Part of a small language model's weights.
Size: width 576, 9 heads of 64, MLP 1728 SiLU, vocabulary 8192.
Architecture: RMSNorm before and after each block, rotary positions, no biases in attention or MLP, capped logits.
Each number is 128 + 32 x the weight over its row's rms, rounded and kept within 0 to 255. Layers, rows and columns count from 0. The size above them is the row's rms in percent of the matrix's.

# layer 3 MLP up, 1728x576, rms 0.0387, rows 423-436, columns 144-191
size [103 102  99 100  99  98  92 110  98 100 101  99 103 103]
[[112 120 105 127 157 167  95 114 120 113 168 139 154 148 166 143 119 138 154 192 142 154 118 176 175 127 177 115 143  73 127 119 138 123 127 142 135 139 136 166 136 162 125 161  94 161 143  96]
 [122 126 158 121 217 130 139 123 193  72 130 123 130 161 133 158 133  71 211 133 133 147 128 100 178 143 147  64 190 106 117 171 142  96 142 114 166 145 155 136  96 189 184 175 166 107 162 242]
 [167 114  88 166 150 125 145 151 100 129  66 143  93 174 109 101 146 105 126 107 133 138 149 142 143 147  65 149  70 174 119 137 113  47 111 163 110  75 107 136 137 135 134 178 129 131 176  99]
 [194  91  59 129 100 137 156 124 122 131  98 124 127 161  93  80 148 162 196  82 131  76 134  51 137 137 187 143  71 117 108 154 184 151 120  93  88 108 101 148  83  90  56 126  96 117 129 125]
 [160 192 102 148 159 127 129 107 111 131 148 176  80  82 141 106 167  98  78 131 171  69 112 142 154 124 130  97 107 110 174 162 183  86 124  84  71  78 137  99 114 165  87 139 173 155 154 136]
 [155 113 159  92 107 135  49  76 116 154 201 146 160 138  96 113 175 138 120 119 164 118 139 126 134 139 159 148 113 137 181 140 145 119 151 124 169 124  53 109  21 161 137 153 120  76 131 139]
 [148 117 110 127  97  99 115 131 112 180 170 115 192  93 103 127 162 126 111  92 120 113 108 141 121 169  96 160 160 147 132 165  70  44 168 128 167 145 130 176 101 111  58 145  94  95  76  74]
 [204 145 119 169 135 167 171 118 111 140 162 119 126 101 171  98 143 184 172 163 178 104 145 138 165 131 106 100 100  70 116 150  60 124 129 123 118 149 120 133 146 184  93 118 129 202 120 109]
 [177 134 101  97 130 138 173 161 156 216 134 172 179 108 106 101 106 112 138 162 129 130 161  99  97 122  98 119 105  89 128 149 140  94 174  82 149 162  98 137 150 116 144 125 113 170 120 194]
 [179 136 118 135 152 106 162 143  73  84 145 186 100  89 151 165 142 104 105 139 141 120 124 125  98 158 102 135 145  87 108 132 101 107 115 169 139  86 145 182 106 144 203 180 118 135 175 157]
 [123 144 114  91  68 135 129 139  87 198 131 140  75 164 188 162  89 151 153  74 120  90 100 158 124 121 125 156  81 146 134 108 162  91 118 122 104 157 142 122 160 105 117 131 140  94 142 160]
 [111 164 123 143 219  78 128 139 111 151 135 110 139 114 187 167 135 164 112 157 142 111  88 101 140 129 154  81 106  80 116 158 109 176 125 122 127 150 108 125 172 176 179 160 109 147 129 175]
 [105 162 128 137 103 148  80 177  57 132  80 154 144 116 117  98 134 129  86  97  64 117  88 102  77 144  87 162 159 125 139 125 110 185 111 117 125  92  87  77 142 164 132 133 151 172 147 122]
 [150 185  83 109 140 144 159 114 159 107 139 164 174  93  92 144 116  72 154 149 123 142  74  76 134 141 167  82 113 155 153 197 163 111 134 154 175 128  96 148 107 121 141 177  78 157  57 109]]
# layer 3 MLP down (transposed), 1728x576, rms 0.0358, rows 423-436, columns 144-191
size [101 103  99 101 101  99  99 108  97  98 105  99 103  99]
[[167 158 138 122  78 122 148 178 148 112  46 119 162  65 129 134 122 162 153  83  79 118 149  89  89 114 150 125 143  93  99 147 120  95  88 121 139  92  69 102 103  76 134 136 127 160 112 139]
 [ 85 160 108 113 100 133 125 133 104 175 142 156 147 141  82  93 140 142  53 113  97  98 129 129 110  69 141 180 108 146 115 140 112 180 100 143 126 140 130 115 162 125 111  96 126 152 115 131]
 [130 187 145 154 174 100 114 130  89 156 176 165 145  53 167  95  95 134  94 213 156 141 121  82 163  81 171 169 167 121 180  72  89 142 210 112 156 175  79 151 146 117 134  97 141 143 154 190]
 [ 90 154 148 149 133 128  98 131 137 145 128 123 150 106 130 136 162  95 101 162 160 147 102 161  67 176 133  97 135 124 104 140 113 122 168 109 189 128 159 135 141 138 122  54 188 139 132  99]
 [177  91 161  83  98 152 122 160 147  92 122  92 163 128 126 167 118 105 169 136  82 158 117  71  99 109  92 102  87 130 114  52 102 143 172  88 109 185 187 132 175 135  98 102 108  98  56 145]
 [134 132  87 134 102  74 225 167  66 129  38  51  85 153 146 178  80 133 102 179 119 121 120 166 140 124 122  91 122 112  84 122 137 180 106 101 106 153 170 150 151  89 127 111 152 123  99 135]
 [110 130 136 202 128 138 150 125 134  95 145  93 147 151  82 145 127 124 100 130 157 108 117 163  79 173 175 147 169  94 146 145 126 160 127  86 119 147  94  76 110 131 109 110 123  89 111 149]
 [110 128  94  96 122  68 107  84  58 137  95 109 194 158 103 103 128  53 131 108  72  96 119 141 146 145 127 136  73 100 136 129 233 105 160 128 152 156 130 140 120 103 131 222 154 144  73 151]
 [136 154 125 144  98 100  82  93 102 115 133 126 135 116 120 159  90 148 112  73 117 125 102 124 150 143 156 131 119 170  98 125 144 155 125 134 106 147 120 132 142 172 123 156  90 136 116  70]
 [109 136 123 138  83 187 143 163 188 132 118 107 137 202 113  92 142 136 181 139 122 204 182 152 124 127 142 128 130 138 129  59 139 152 153 126 135 152 130 154 153 125 115  94 115  95 111 143]
 [114 123 133 138 193 116 139 107 119  92 143 156 182 109  43 149 179 135 147 197 108 172 112  79  87 102 116  80 139 119 153 143 111 205 125 156 128 127 121 146  80 181 131 147 107 222 121  87]
 [103 123 168 125  91 153 100 118 133 103 138 201 122 146 100 127 108 103 132 142 127 144 198 106 168  94 132 147 134 199 117  83 129 100 152 136 124 123 112 125  87 121 133 117 179 132 128  82]
 [135 113 141  99 107 111 128  73 111 131 148 127 127 165 109 161 157  79 140 160 173 117 202 112 176 154 122 181 151 139 127 180 135  48 103  96 159 150 144 167 122  48 124 118 105  68 145 185]
 [ 99 135 161  89 134 130  97 208  91 161 163  50 118 143  95 116 161 158 106  65 137 124 173 159 172 180 129 145  99 122  96  99 165  80 146 100  94 121 117 143 151  94 120  80 168 110 167 132]]